Part of a small language model's weights.
Architecture: rotary positions, embeddings untied during training, normalized queries and keys, some layers without attention, shifted keys.
Training: a variant of Muon for these matrices, 7635 steps.
Each number is 50 + 12 x the weight over the matrix's rms, rounded and kept within 0 to 99. Layers, rows and columns count from 0.

# layer 5 attention output, 256x256, rms 0.135, rows 163-217, columns 0-127
59 64 55 43 64 48 56 50 73 35 35 44 78 38 33 42 78 44 45 83 72 51 55 63 64 37 51 48 27 58 49 17 38 39 51 43 18 54 63 36 34 62 86 62 56 45 31 63 58 55 66 39 52 43 60 50 63 65 82 84 57 47 74 52 61 47 47 16 48 23 63 89 51 48 33 61 53 69 53 22 59 69 70 43 44 57 72 53 50 47 25 88 42 46 72 52 78 36 69 62 28 44 94 58 30 58 43 45 21 53 43 62 39 42 44 34 83 81 49 37 73 77 61 42 59 38 51 31
29 57 53 50 60 48 55 63 68 55 52 42 48 29 57 55 37 54 47 62 65 27 45 43 55 73 61 40 55 55 52 53 47 45 50 19 45 39 56 54 36 40 60 68 39 58 50 38 51 62 61 53 56 55 34 48 51 36 46 48 64 53 49 57 61 37 70 51 39 51 40 51 50 27 65 46 64 42 44 46 67 44 53 34 52 55 53 91 47 53 60 67 54 50 72 72 50 44 46 31 45 56 54 47 82 55 38 44 62 58 53 37 55 48 34 36 44 33 47 56 46 38 25 62 43 47 47 37
42 49 56 62 76 41 37 56 67 46 43 38 46 61 56 53 35 77 66 44 49 54 36 67 38 28 54 47 39 58 75 40 54 67 38 58 37 49 69 60 54 79 44 65 61 58 61 43 38 49 52 35 45 27 43 34 74 42 31 37 66 50 69 60 39 54 58 40 49 62 58 47 52 43 57 53 48 37 64 51 45 55 60 41 42 43 42 52 72 73 53 27 47 50 56 35 42 49 40 38 56 25 30 37 33 35 54 45 53 43 52 50 59 68 49 40 60 58 51 48 44 63 71 42 47 59 57 32
36 47 45 43 46 47 50 48 48 54 64 54 32 54 50 39 82 55 58 74 56 53 07 48 31 45 74 36 38 39 61 64 45 61 62 34 41 25 50 32 60 45 10 40 68 32 58 14 69 49 69 50 33 50 47 50 58 44 29 79 63 44 40 59 49 57 52 55 46 59 53 58 28 53 50 35 66 46 66 50 44 31 53 72 41 31 65 56 67 79 75 25 49 64 45 53 33 36 53 43 63 50 44 42 58 53 72 53 53 48 62 32 74 47 53 69 34 51 42 32 42 27 49 61 25 61 62 52
43 54 69 60 33 27 60 49 83 60 43 61 58 36 43 69 43 39 49 74 44 41 56 43 79 54 52 91 69 60 55 70 67 64 47 59 59 65 76 42 85 30 30 24 41 68 61 71 74 38 38 45 62 72 47 43 57 94 34 56 50 42 23 87 74 46 19 52 50 33 39 65 64 35 42 24 48 30 18 62 73 35 53 57 46 34 37 56 37 65 86 59 54 86 53 23 40 87 61 39 48 10 36 14 25 89 48 65 36 58 21 50 78 69 83 59 59 45 45 46 60 66 40 47 31 66 50 43
76 32 80 44 61 27 53 48 66 38 66 24 58 51 55 55 73 54 52 56 42 52 47 36 32 49 64 56 56 52 53 29 75 45 43 61 63 49 46 47 42 66 54 30 35 41 32 38 56 60 57 36 41 54 51 65 37 32 60 53 43 34 36 37 51 62 54 62 64 43 69 74 51 37 64 53 45 38 48 49 31 63 42 46 51 33 50 41 99 50 46 59 47 48 57 45 57 35 54 43 56 32 37 59 59 53 48 57 28 62 48 44 41 68 37 51 26 52 41 51 05 49 45 54 56 64 58 55
71 76 99 38 26 49 63 42 50 42 21 41 58 67 75 34 20 56 52 56 35 67 63 55 68 67 48 37 49 52 30 45 31 54 52 46 60 62 41 19 57 45 69 41 54 52 81 48 42 30 29 57 59 35 60 37 62 86 52 40 38 44 46 27 43 68 64 47 33 36 36 48 42 37 61 45 48 59 72 57 66 44 48 51 61 34 50 60 64 41 36 41 36 69 76 49 48 61 55 40 46 40 46 14 30 17 56 29 49 60 42 58 40 64 71 62 27 60 52 51 62 51 39 69 48 35 76 65
37 56 41 48 38 58 31 60 70 53 39 48 48 58 57 60 50 58 57 67 36 34 31 60 41 49 46 47 34 53 29 54 59 57 60 40 44 46 48 44 50 67 54 38 71 38 50 54 44 51 58 40 45 58 17 57 64 47 50 80 27 56 60 32 43 62 47 55 70 51 56 60 37 50 73 54 31 43 53 46 63 48 48 54 44 63 32 65 44 27 48 47 48 47 28 51 33 60 58 43 29 52 51 57 57 45 60 48 52 60 43 33 35 56 57 65 60 42 42 42 46 56 49 51 50 69 23 57
39 59 34 58 22 40 58 40 79 48 70 37 27 54 52 32 61 55 59 56 73 49 12 63 64 37 37 56 27 29 77 55 51 42 62 48 41 37 78 84 28 59 43 44 28 66 60 98 30 62 48 53 46 62 50 67 51 32 52 41 64 69 47 21 49 42 44 47 67 49 61 62 40 58 65 58 58 82 47 53 60 37 41 37 38 62 49 17 47 44 43 73 51 59 64 37 44 48 41 47 73 40 70 46 51 37 57 36 48 48 79 59 34 42 42 58 28 28 54 57 44 85 46 70 37 20 34 81
49 49 37 46 41 50 51 53 28 15 59 40 56 30 36 54 37 67 38 42 49 71 42 39 41 35 43 57 43 48 46 38 50 55 46 47 37 34 38 25 52 61 17 59 54 57 46 55 76 29 47 39 64 28 42 36 56 56 68 42 11 46 37 68 38 59 72 36 63 35 35 48 71 58 36 57 77 54 53 56 52 44 37 45 31 28 38 65 45 44 71 48 54 48 70 49 65 37 46 51 71 44 67 38 57 62 43 57 70 51 55 57 70 45 62 50 27 48 84 67 36 49 64 35 33 61 49 42
77 52 63 51 63 54 52 26 54 49 46 58 40 62 54 54 59 49 76 27 69 45 35 42 55 59 55 41 43 33 25 26 51 59 60 37 33 55 27 59 48 55 21 53 51 27 29 45 62 85 60 71 44 49 37 67 37 54 27 26 82 74 66 54 65 59 50 51 59 55 15 57 47 57 54 66 57 27 48 38 76 48 61 45 62 51 47 45 59 58 73 44 52 60 57 74 82 53 58 22 42 40 50 47 62 70 33 36 44 44 41 47 58 73 51 48 45 41 48 38 51 74 54 20 60 49 46 60
61 63 33 46 43 50 44 61 59 66 49 81 45 43 49 55 65 40 52 61 45 57 54 40 40 54 55 47 57 58 48 44 44 59 58 28 58 34 64 49 56 56 57 61 44 53 50 47 58 49 34 46 28 70 43 57 26 41 71 32 45 45 60 50 41 44 58 60 35 41 64 39 50 38 49 37 40 51 57 64 34 54 60 57 64 51 59 50 52 44 56 62 57 33 42 54 64 48 57 34 58 60 61 63 41 52 55 52 16 23 42 51 62 50 61 49 54 44 54 66 53 44 33 57 42 40 57 58
38 64 28 48 50 30 34 41 55 60 51 44 54 45 38 39 45 51 48 57 54 51 51 33 42 55 68 62 44 51 42 57 44 58 46 49 60 37 45 38 46 45 56 75 57 54 52 43 53 58 40 57 48 66 63 46 41 64 60 51 48 51 41 46 48 61 53 52 52 50 57 40 45 56 54 48 71 57 31 57 55 55 38 46 69 55 51 49 32 43 31 52 50 48 44 41 49 53 39 31 63 46 41 51 65 55 52 41 64 63 33 40 45 55 50 28 72 66 46 66 44 71 46 59 27 42 51 45
41 53 23 54 57 50 52 46 69 34 67 46 41 26 32 60 46 31 49 58 38 44 20 54 74 59 47 35 21 59 67 59 43 54 76 45 48 40 62 39 49 14 68 64 56 67 32 65 53 69 32 33 41 85 22 65 24 83 49 46 41 59 42 57 19 60 52 67 49 49 32 60 64 58 44 55 44 44 38 66 20 66 55 59 78 41 49 61 37 64 48 48 46 47 45 23 46 39 55 41 59 52 55 63 52 45 54 50 42 60 42 44 20 53 36 67 42 35 64 64 42 49 53 62 55 62 46 59
58 57 54 58 56 35 61 46 28 46 58 52 73 61 42 65 65 42 52 63 37 39 60 58 46 52 50 46 44 59 52 35 41 43 34 50 66 46 30 41 63 41 34 56 66 52 54 68 47 59 54 31 55 61 45 57 61 58 42 56 52 58 38 40 40 51 46 43 36 59 49 52 35 36 61 46 53 54 20 44 42 66 60 66 72 72 39 46 55 26 42 54 44 58 60 60 70 49 41 46 56 39 57 56 43 82 31 36 56 67 70 40 58 40 52 44 53 43 65 37 45 62 56 55 48 61 43 74
49 29 44 68 53 66 65 36 53 60 58 53 57 37 56 79 60 36 52 51 42 61 49 58 53 35 41 84 30 32 70 42 30 63 44 46 68 30 09 78 28 68 41 58 44 58 39 55 37 46 59 49 32 53 48 46 59 42 43 46 59 76 68 49 45 52 61 43 45 51 24 44 43 53 75 40 49 55 61 26 66 75 59 54 36 40 41 35 54 37 57 39 84 42 24 58 31 38 52 01 55 15 74 37 42 51 44 81 54 67 62 78 73 39 53 51 72 70 43 50 45 38 49 29 47 25 49 69
54 43 50 36 42 56 56 42 62 48 17 55 61 52 63 31 41 45 38 40 54 46 25 25 59 52 53 27 78 29 53 71 42 47 31 56 67 29 49 40 55 50 82 39 49 61 47 37 51 36 45 39 67 45 49 49 34 44 43 63 52 36 38 84 47 30 69 61 55 64 28 47 47 49 76 52 41 57 47 63 35 58 45 41 48 29 31 43 56 41 29 42 32 41 32 46 56 43 14 47 70 48 61 28 78 37 64 28 50 22 47 39 60 59 69 84 41 32 31 50 66 49 58 59 50 51 82 48
23 52 39 60 43 57 52 63 59 64 42 65 51 55 20 33 55 47 56 32 51 48 58 32 66 43 58 61 68 38 58 70 51 34 57 33 71 63 64 79 66 61 56 54 58 69 79 33 40 49 52 67 56 71 66 41 56 57 43 53 56 61 83 47 63 63 38 64 51 44 62 72 50 37 43 45 45 64 61 42 49 41 48 60 60 58 68 54 63 66 48 43 58 23 23 67 43 45 51 58 46 46 59 61 75 58 46 49 31 47 48 38 86 59 36 76 31 54 30 49 67 51 38 50 50 73 44 37
48 57 71 49 18 42 49 44 68 33 61 73 71 73 40 36 67 69 70 48 49 26 58 56 53 31 39 56 51 41 52 47 38 57 52 42 42 68 26 48 61 48 50 48 50 47 44 28 55 75 38 55 44 39 54 44 67 19 75 74 37 85 41 41 14 29 41 23 46 70 50 55 48 60 36 42 57 23 75 44 38 84 54 42 48 63 83 59 51 26 73 39 37 55 66 19 46 71 39 52 57 51 61 42 57 62 25 32 48 07 43 39 38 56 28 81 51 32 28 40 15 41 60 46 48 55 43 58
41 43 21 33 44 37 59 46 56 53 46 35 64 38 48 61 52 30 45 56 70 52 54 50 58 44 46 50 57 43 56 51 61 44 55 55 48 58 29 48 59 55 49 68 71 54 42 64 35 62 35 49 73 72 58 70 61 36 58 52 43 43 58 02 42 45 46 74 50 46 56 30 41 50 67 16 58 35 38 47 51 56 90 57 51 50 34 54 65 63 33 52 51 60 48 59 53 41 50 40 39 51 53 30 37 67 57 52 38 47 67 43 72 47 49 30 70 56 62 66 39 64 57 46 60 45 69 40
70 70 72 62 51 76 43 50 24 77 46 44 33 59 60 64 36 46 29 48 33 61 58 59 56 46 51 64 24 54 43 50 56 52 80 44 42 60 64 74 42 66 54 23 23 57 57 40 42 70 52 47 48 69 67 49 27 46 57 55 21 62 41 57 53 63 25 50 49 50 51 31 57 46 55 65 43 44 40 30 22 75 55 58 71 55 52 36 44 47 56 59 34 43 62 56 39 41 57 73 54 71 51 57 48 40 20 66 72 49 42 49 60 60 29 41 52 71 48 30 50 47 63 35 47 47 47 49
42 35 43 42 71 21 39 62 63 36 34 79 38 47 45 28 70 55 41 40 35 47 72 72 31 40 42 39 58 35 65 76 63 67 51 41 61 47 43 53 39 42 42 39 42 65 56 47 58 81 59 46 26 59 65 33 47 31 34 53 51 51 71 45 47 59 34 52 63 39 33 52 41 55 62 56 50 57 31 61 31 31 55 22 33 57 19 58 46 33 57 57 55 38 64 32 37 46 83 24 64 63 65 18 42 59 53 60 38 32 56 33 42 72 72 46 45 39 37 34 63 51 31 32 63 37 47 36
26 62 69 42 72 76 35 50 47 52 39 50 15 85 65 62 57 25 65 53 54 51 34 65 62 49 40 31 42 51 72 28 25 64 25 72 64 41 62 47 54 65 56 48 59 70 33 59 64 60 65 61 68 31 49 84 65 62 66 28 63 46 45 52 40 42 20 50 44 39 76 40 52 27 40 43 24 48 41 48 72 28 47 36 54 71 57 58 43 52 59 66 48 61 41 37 71 50 32 43 37 54 38 64 41 46 39 45 58 43 27 52 51 57 30 46 45 09 60 55 52 56 50 62 80 66 57 41
52 40 50 39 36 77 35 28 54 54 42 44 58 57 57 47 69 71 45 43 50 56 59 75 74 62 44 51 56 65 45 34 49 26 72 61 37 43 57 49 40 81 18 48 80 43 69 40 68 36 40 58 50 56 62 38 20 32 47 53 49 48 62 50 53 67 63 71 48 52 35 62 57 61 12 27 47 47 74 53 62 34 58 42 57 33 37 53 58 52 43 28 64 48 45 46 85 55 69 94 65 53 72 55 17 35 34 51 61 38 49 53 41 85 30 60 40 51 36 49 62 49 48 46 45 63 32 35
25 54 68 38 28 46 42 54 40 64 53 67 64 53 40 54 67 39 65 41 47 64 39 34 62 44 40 11 60 56 43 46 73 29 67 50 49 33 72 57 61 50 48 36 44 42 58 34 50 38 55 46 75 54 45 52 48 29 47 52 50 46 47 36 57 37 35 53 69 40 52 27 46 43 41 50 80 59 23 87 42 81 45 47 58 64 43 49 65 43 62 19 45 55 43 46 58 49 62 36 27 15 81 57 21 69 49 58 36 69 83 65 47 51 10 65 47 63 65 71 65 73 67 39 39 37 45 60
64 43 51 47 36 71 58 52 39 65 60 48 51 37 56 64 43 46 56 40 47 58 40 30 48 57 46 54 44 42 35 44 52 63 34 30 41 48 38 59 52 51 57 64 28 55 46 52 64 67 44 55 40 31 67 49 51 56 53 58 68 57 59 49 58 57 41 52 56 53 52 61 53 52 29 49 28 58 52 47 57 64 57 46 43 62 61 50 58 43 55 30 29 63 69 51 26 13 75 46 39 56 48 48 41 31 36 49 48 30 53 49 27 50 70 66 25 58 56 65 58 23 45 58 37 59 74 63
46 59 44 42 49 47 52 49 57 49 51 49 52 35 48 34 43 51 53 60 43 31 36 65 76 62 71 44 56 64 45 65 42 34 28 43 39 52 44 54 62 54 52 34 57 58 57 35 59 56 58 50 43 38 45 61 41 38 41 50 43 44 46 50 43 60 39 41 71 53 48 50 52 49 53 34 45 60 52 38 49 49 48 54 69 58 32 65 46 55 63 57 52 35 64 67 56 53 53 59 64 45 53 47 44 55 53 44 57 37 59 49 56 45 52 49 53 46 48 49 36 40 66 27 39 58 60 37
59 48 62 20 22 38 57 40 46 56 69 40 22 64 59 47 55 47 34 39 30 62 59 44 37 64 69 41 52 33 62 25 39 50 64 45 44 53 63 29 52 38 57 34 58 53 28 44 23 76 51 29 68 28 50 56 42 37 48 71 74 39 43 45 50 56 36 66 61 57 42 47 49 46 75 60 49 52 67 66 62 38 47 50 47 57 65 79 59 71 51 56 54 44 55 65 63 42 49 38 49 63 64 29 44 41 44 67 48 50 60 49 32 44 25 40 30 34 48 52 49 50 36 58 53 66 49 56
49 47 43 68 69 35 46 45 45 36 44 55 42 35 27 62 72 29 27 37 54 49 51 11 48 44 54 75 46 59 45 64 68 44 36 48 44 64 29 55 26 50 67 33 81 61 39 60 74 36 57 42 61 68 35 45 70 43 62 42 35 75 71 59 61 45 50 48 71 51 74 32 35 45 56 53 39 73 40 44 26 66 69 47 77 35 51 77 59 61 52 34 44 84 50 75 26 67 72 60 92 56 25 71 24 62 77 68 43 48 52 74 42 64 67 43 46 71 59 50 36 48 67 62 42 74 24 41
54 49 58 59 40 59 48 59 42 45 65 49 55 58 59 61 48 53 61 45 51 34 60 59 43 38 50 64 46 33 59 40 62 47 74 62 41 52 62 27 29 60 51 67 61 32 31 57 39 31 38 27 29 60 49 56 54 44 56 47 59 44 61 60 57 40 41 36 50 50 59 59 51 61 52 49 42 42 42 48 31 64 66 41 49 54 49 50 44 62 77 58 62 75 49 54 32 51 57 45 47 55 41 55 54 52 60 68 57 44 36 35 48 60 52 60 48 42 45 60 35 42 51 56 62 70 73 49
65 55 53 64 67 70 51 44 59 31 34 69 50 45 39 59 65 48 26 73 59 24 52 41 54 49 34 45 64 63 44 40 74 19 64 48 43 43 49 63 50 43 40 23 31 62 35 52 41 48 36 30 69 52 55 42 62 35 65 68 39 40 41 79 44 33 47 47 35 49 38 32 40 33 60 46 53 53 51 52 72 57 14 48 36 48 59 41 59 45 53 33 48 32 50 52 76 58 51 27 63 82 42 46 73 52 34 30 28 45 68 68 38 69 37 39 59 33 25 45 54 28 47 56 37 39 29 76
37 47 59 45 68 65 45 50 32 62 55 53 69 43 65 68 44 42 63 67 43 74 25 37 46 51 92 56 38 48 42 25 58 47 67 42 58 50 60 35 77 51 16 22 46 79 70 50 38 55 33 49 45 44 16 51 69 63 61 59 48 72 75 41 42 50 09 46 37 88 48 60 81 45 55 48 41 67 45 58 49 27 55 56 58 40 38 31 63 31 26 55 10 65 30 38 64 35 26 65 57 45 30 63 60 58 57 49 79 59 47 57 52 60 80 32 60 40 35 32 64 75 22 43 30 18 65 46
36 58 39 65 40 54 40 61 39 42 53 70 62 47 51 48 47 51 46 46 39 35 38 34 47 61 59 58 40 57 58 65 39 54 37 39 54 52 61 55 52 62 43 46 50 51 34 47 49 47 63 54 55 31 54 65 69 58 66 67 56 46 61 54 55 32 54 45 62 36 45 45 63 59 54 61 52 49 52 57 46 47 54 35 56 66 55 48 48 51 50 51 59 43 57 40 49 38 66 55 56 42 48 46 50 62 52 51 52 43 58 50 49 33 54 43 72 48 58 50 47 33 59 57 37 34 55 55
22 61 63 56 64 58 20 49 18 39 62 60 49 34 42 44 65 44 34 51 49 50 64 67 83 74 45 56 80 24 63 54 34 44 58 40 50 40 53 44 67 53 68 77 36 41 61 34 35 57 64 60 44 57 47 66 36 33 73 58 40 64 54 34 70 82 41 36 43 75 56 39 42 72 42 43 50 41 31 64 43 52 32 31 74 52 46 37 66 55 60 65 41 67 66 64 49 51 48 69 50 77 50 44 35 30 24 40 54 48 57 40 63 51 52 60 39 52 67 37 52 36 36 55 37 50 77 29
33 38 80 52 47 39 56 67 43 34 50 65 45 20 47 50 73 48 60 43 65 46 58 41 44 21 61 55 48 72 49 82 25 22 86 42 56 62 56 55 35 54 15 66 58 53 53 69 39 71 32 42 70 59 51 50 72 37 58 55 53 41 29 30 54 47 65 23 48 74 29 35 63 43 42 26 40 13 76 45 40 03 59 50 34 36 58 48 30 51 43 58 47 54 46 54 56 43 35 59 44 35 37 46 44 48 53 19 32 29 61 20 40 64 46 75 22 60 73 60 57 43 82 42 80 28 46 35
65 63 35 56 47 47 66 73 57 43 68 41 43 57 27 57 32 68 48 54 45 39 42 61 41 73 35 39 55 53 44 55 56 47 56 45 44 72 24 68 44 50 39 43 62 83 48 53 48 40 58 70 59 47 61 45 34 50 55 50 49 54 51 73 36 48 38 32 51 66 57 64 36 58 79 72 33 36 36 54 36 46 62 56 56 17 47 61 35 47 43 53 73 50 37 48 56 39 51 33 61 42 87 46 35 38 38 71 60 76 67 58 48 31 42 90 54 60 31 55 37 54 64 37 74 58 51 43
43 67 46 68 25 58 35 60 67 41 72 49 55 63 33 49 56 41 62 37 40 47 56 27 57 53 26 62 28 42 47 25 55 76 64 37 25 53 31 66 52 50 46 44 59 50 50 51 47 12 55 20 39 66 61 54 64 53 45 23 40 63 41 26 30 69 61 33 52 36 33 36 48 46 69 60 53 31 42 58 43 81 79 60 49 51 36 50 66 75 47 68 45 27 51 31 60 47 47 56 66 29 39 54 40 25 55 21 52 49 49 56 65 74 70 65 17 68 51 15 57 66 41 46 46 48 19 22
68 43 66 50 36 43 54 57 52 46 41 54 52 62 63 60 59 47 46 57 49 57 45 55 68 60 52 43 45 50 60 43 28 34 62 51 61 51 60 65 46 53 62 47 33 37 55 61 59 42 38 55 33 51 68 45 35 31 73 36 51 63 54 48 43 40 47 58 45 52 53 43 42 30 46 65 59 51 32 51 49 61 46 60 45 25 48 52 47 50 67 43 79 44 40 60 66 56 45 39 49 45 54 62 59 45 54 55 39 46 50 28 56 67 60 45 48 65 52 54 29 46 46 51 39 50 59 55
41 66 46 40 58 50 43 38 34 40 48 14 49 56 49 44 53 37 43 50 29 46 52 40 33 66 47 38 47 42 58 57 53 65 51 38 60 63 48 53 43 57 49 54 48 44 68 68 43 46 37 65 54 42 47 58 50 29 45 56 45 26 58 31 50 60 45 55 51 30 64 62 31 66 24 45 55 62 40 64 62 37 36 58 56 65 41 35 40 57 34 50 62 33 25 44 59 28 56 64 32 44 55 55 70 49 61 48 41 40 54 47 60 40 41 55 56 32 48 40 53 47 52 44 64 48 47 47
42 53 47 61 52 49 53 35 49 44 42 42 37 65 78 48 47 64 51 59 35 31 35 52 61 55 67 65 42 50 28 73 43 42 50 57 57 59 48 46 52 27 50 38 64 66 31 57 51 32 53 58 43 80 59 57 54 65 36 44 48 49 43 43 48 35 57 61 62 72 41 46 71 50 20 66 47 74 55 20 39 42 64 63 42 52 46 46 55 49 51 53 40 23 58 43 48 45 40 39 18 54 54 25 53 47 40 46 57 56 55 36 44 40 57 36 53 40 39 44 63 48 49 45 54 28 57 57
40 42 19 75 52 82 81 66 69 44 67 65 93 62 44 25 59 67 61 37 32 69 52 30 42 37 51 26 45 60 54 06 45 43 30 84 63 41 57 38 61 37 81 33 42 76 21 52 68 42 39 59 18 78 77 58 66 59 40 37 60 51 30 38 80 37 76 43 31 74 56 46 29 81 50 38 18 42 49 53 63 69 61 43 22 55 50 64 50 15 45 59 25 67 55 30 62 67 71 62 30 39 58 55 35 37 44 60 46 45 52 65 53 37 10 50 56 15 34 54 71 47 16 47 21 43 81 27
47 51 49 38 63 59 47 45 40 52 40 71 42 70 48 47 28 57 56 64 55 40 40 40 53 35 42 35 44 49 58 46 68 68 78 56 57 28 50 56 46 66 65 57 44 44 50 62 50 51 47 56 25 33 19 48 41 39 57 64 74 39 62 66 67 59 42 59 40 34 32 57 44 44 68 21 41 63 49 46 36 36 33 49 63 47 69 47 35 59 45 60 48 39 28 51 54 66 60 69 58 50 57 49 32 49 48 43 45 39 43 55 42 55 53 60 63 46 45 52 53 55 55 50 54 40 46 45
86 43 51 77 35 50 76 50 40 20 62 61 04 97 35 42 69 39 49 32 43 59 70 42 70 51 65 25 68 52 35 89 70 87 80 49 41 15 62 59 50 38 51 60 86 58 29 55 35 04 47 72 39 24 45 77 73 31 58 64 40 57 57 43 44 80 58 46 40 55 60 64 66 39 33 51 32 66 58 25 35 47 53 40 61 42 38 32 76 68 36 38 52 58 56 56 65 75 27 17 52 53 57 48 68 47 29 57 49 66 51 75 49 51 44 60 48 40 37 60 59 57 72 53 48 53 67 17
41 44 57 58 49 46 36 49 63 53 48 44 57 73 59 57 68 62 55 41 67 62 31 67 24 35 40 51 46 37 41 71 15 19 29 34 53 58 47 46 63 46 62 67 56 56 33 57 50 59 54 34 35 55 59 51 52 63 54 46 34 36 39 89 09 55 61 65 56 41 58 65 71 64 38 68 61 26 48 70 82 29 52 70 99 44 62 18 58 60 21 32 56 57 41 65 23 45 72 75 66 56 45 28 22 84 24 55 67 40 32 63 58 64 33 44 47 37 50 47 61 65 41 30 56 33 34 65
43 44 52 89 40 65 67 56 33 36 30 30 28 59 51 49 65 35 24 16 35 27 49 59 48 72 40 57 49 55 74 38 46 62 62 51 46 36 46 47 39 52 31 66 31 32 83 64 67 45 68 13 51 35 56 46 47 58 49 39 72 23 59 72 55 48 32 60 67 75 48 52 75 79 50 53 63 46 62 28 44 65 59 99 64 52 72 45 39 48 33 56 72 49 36 53 52 71 45 62 47 52 58 60 28 45 66 34 44 39 44 62 65 37 63 51 46 49 57 34 68 63 47 51 30 65 59 60
35 55 44 62 50 72 55 50 60 68 63 29 34 64 68 51 64 46 63 32 67 59 38 54 46 57 40 78 45 78 69 56 47 28 43 46 73 61 49 62 59 44 45 54 52 33 44 62 59 34 42 53 37 44 41 27 67 61 57 39 44 47 29 57 51 37 42 30 53 69 60 61 61 14 55 67 45 64 52 54 39 61 36 37 57 42 45 46 79 59 33 56 52 40 62 43 33 59 56 53 35 65 53 29 41 57 43 39 56 59 52 43 47 53 48 45 37 64 52 35 52 32 47 54 36 56 45 58
48 26 54 59 39 46 53 40 56 48 48 64 49 44 39 29 43 52 55 57 34 31 55 32 56 73 49 36 62 57 53 58 60 45 59 71 55 53 49 41 49 47 48 48 56 44 64 60 36 62 38 50 55 42 51 50 60 68 37 68 53 45 60 58 61 41 59 64 60 55 57 56 33 56 53 36 52 50 47 48 45 67 49 38 68 50 48 39 50 30 47 43 58 55 60 52 38 50 66 57 26 43 51 60 55 48 55 42 48 59 66 52 57 54 51 46 54 53 58 43 49 32 42 72 50 57 59 53
52 61 59 49 52 55 36 40 58 33 49 48 43 39 38 58 48 56 65 56 45 64 58 59 43 48 63 44 51 48 55 39 68 59 27 40 55 67 49 68 48 41 46 45 32 60 52 41 55 50 39 47 50 45 50 39 48 59 52 48 37 51 60 45 50 50 39 73 55 57 45 47 48 53 47 50 53 59 68 55 48 47 37 29 47 37 50 47 58 58 53 50 54 56 47 43 41 43 47 59 49 57 52 37 41 58 48 59 47 55 62 51 60 57 46 38 37 51 50 45 64 51 43 48 56 45 47 53
53 57 41 43 53 57 47 58 55 45 37 53 45 52 48 36 46 45 57 55 41 54 39 43 37 69 58 47 37 54 47 25 54 32 60 32 53 64 27 64 27 41 51 61 42 49 59 75 55 55 83 56 48 41 47 55 58 36 44 54 40 51 50 57 35 42 55 43 53 28 36 44 35 68 45 48 47 48 39 55 65 28 48 45 50 25 34 35 35 43 54 56 61 62 57 32 42 67 55 47 63 42 41 53 55 57 67 42 48 41 35 54 59 48 58 49 42 31 54 50 38 42 49 53 48 51 57 66
32 55 39 50 36 63 66 13 38 56 54 21 40 77 68 33 51 60 66 86 42 37 45 56 55 39 47 42 78 65 49 66 48 64 41 47 47 84 44 64 53 26 57 83 25 24 62 69 18 60 82 35 55 59 26 47 78 57 44 23 47 42 48 42 35 46 44 59 49 42 52 23 66 80 66 70 24 45 56 49 36 53 41 59 61 50 56 70 57 26 81 46 56 40 78 52 30 39 64 58 51 43 61 45 60 31 40 61 29 54 46 50 57 61 61 33 50 45 57 22 75 44 62 40 63 68 71 49
43 41 53 61 50 42 34 50 33 40 54 66 71 52 51 42 52 52 61 48 50 56 55 46 61 60 47 50 43 69 56 63 35 70 45 61 43 54 37 46 35 33 67 45 40 50 50 33 59 48 49 68 30 62 70 62 67 57 66 41 54 59 63 40 60 63 34 52 68 42 45 29 36 41 58 50 47 60 61 32 50 33 33 55 55 71 68 45 42 45 41 30 45 29 55 60 50 59 57 80 52 53 62 43 51 59 37 54 61 42 48 63 52 64 47 52 33 49 71 56 46 55 41 56 38 40 56 44
33 28 57 29 30 77 59 63 68 67 51 57 69 18 55 72 58 55 10 74 57 36 64 31 47 37 59 62 59 58 26 45 49 71 59 48 84 32 12 62 41 51 43 83 37 55 62 39 59 69 43 54 48 62 69 35 61 50 47 59 63 40 59 68 60 74 65 54 59 62 70 47 49 49 34 35 25 40 35 36 51 65 59 55 62 63 31 33 67 40 24 00 58 37 57 58 36 46 61 37 35 54 51 57 54 26 51 61 59 29 60 48 29 73 53 30 43 40 66 26 63 63 67 78 51 67 66 46
63 50 53 53 65 51 48 19 40 54 41 60 58 55 43 35 68 59 30 75 47 59 52 78 62 52 46 55 35 59 41 50 47 62 81 55 47 47 44 60 52 60 43 47 53 38 50 53 45 49 63 39 53 56 27 54 33 25 30 39 58 43 44 74 74 82 40 42 39 62 44 38 57 74 60 27 40 56 41 37 54 47 54 45 29 52 61 63 44 54 47 64 42 36 55 46 44 60 45 31 58 49 37 36 35 47 67 54 33 43 48 55 39 38 69 54 43 53 56 61 55 41 61 65 53 36 59 44
66 45 49 53 71 68 34 59 62 69 59 60 43 71 60 55 42 36 34 48 36 49 35 46 59 49 45 40 51 64 53 75 41 60 69 32 46 37 47 27 54 75 38 40 46 41 56 50 39 48 41 49 50 55 56 63 44 35 61 41 40 46 53 60 33 47 48 47 55 39 50 65 70 44 42 39 45 52 48 43 45 51 37 37 43 65 46 56 44 68 45 53 56 47 61 32 46 61 52 37 68 44 46 52 49 41 56 48 71 67 54 48 64 54 62 37 44 44 39 34 45 42 55 56 43 47 49 53
51 63 46 49 48 31 54 45 46 61 41 49 65 52 54 65 61 36 56 45 46 49 40 33 41 66 40 41 60 56 48 47 40 57 37 47 58 52 49 72 45 39 57 53 41 47 59 40 45 52 58 50 45 45 55 63 51 45 63 63 57 57 53 46 52 39 57 52 54 41 49 57 55 44 50 67 48 52 48 37 51 53 50 37 55 57 56 50 71 54 48 50 38 66 32 55 39 58 41 41 58 56 47 55 48 46 51 51 45 55 53 39 60 48 57 41 53 54 45 56 38 47 52 59 50 39 59 49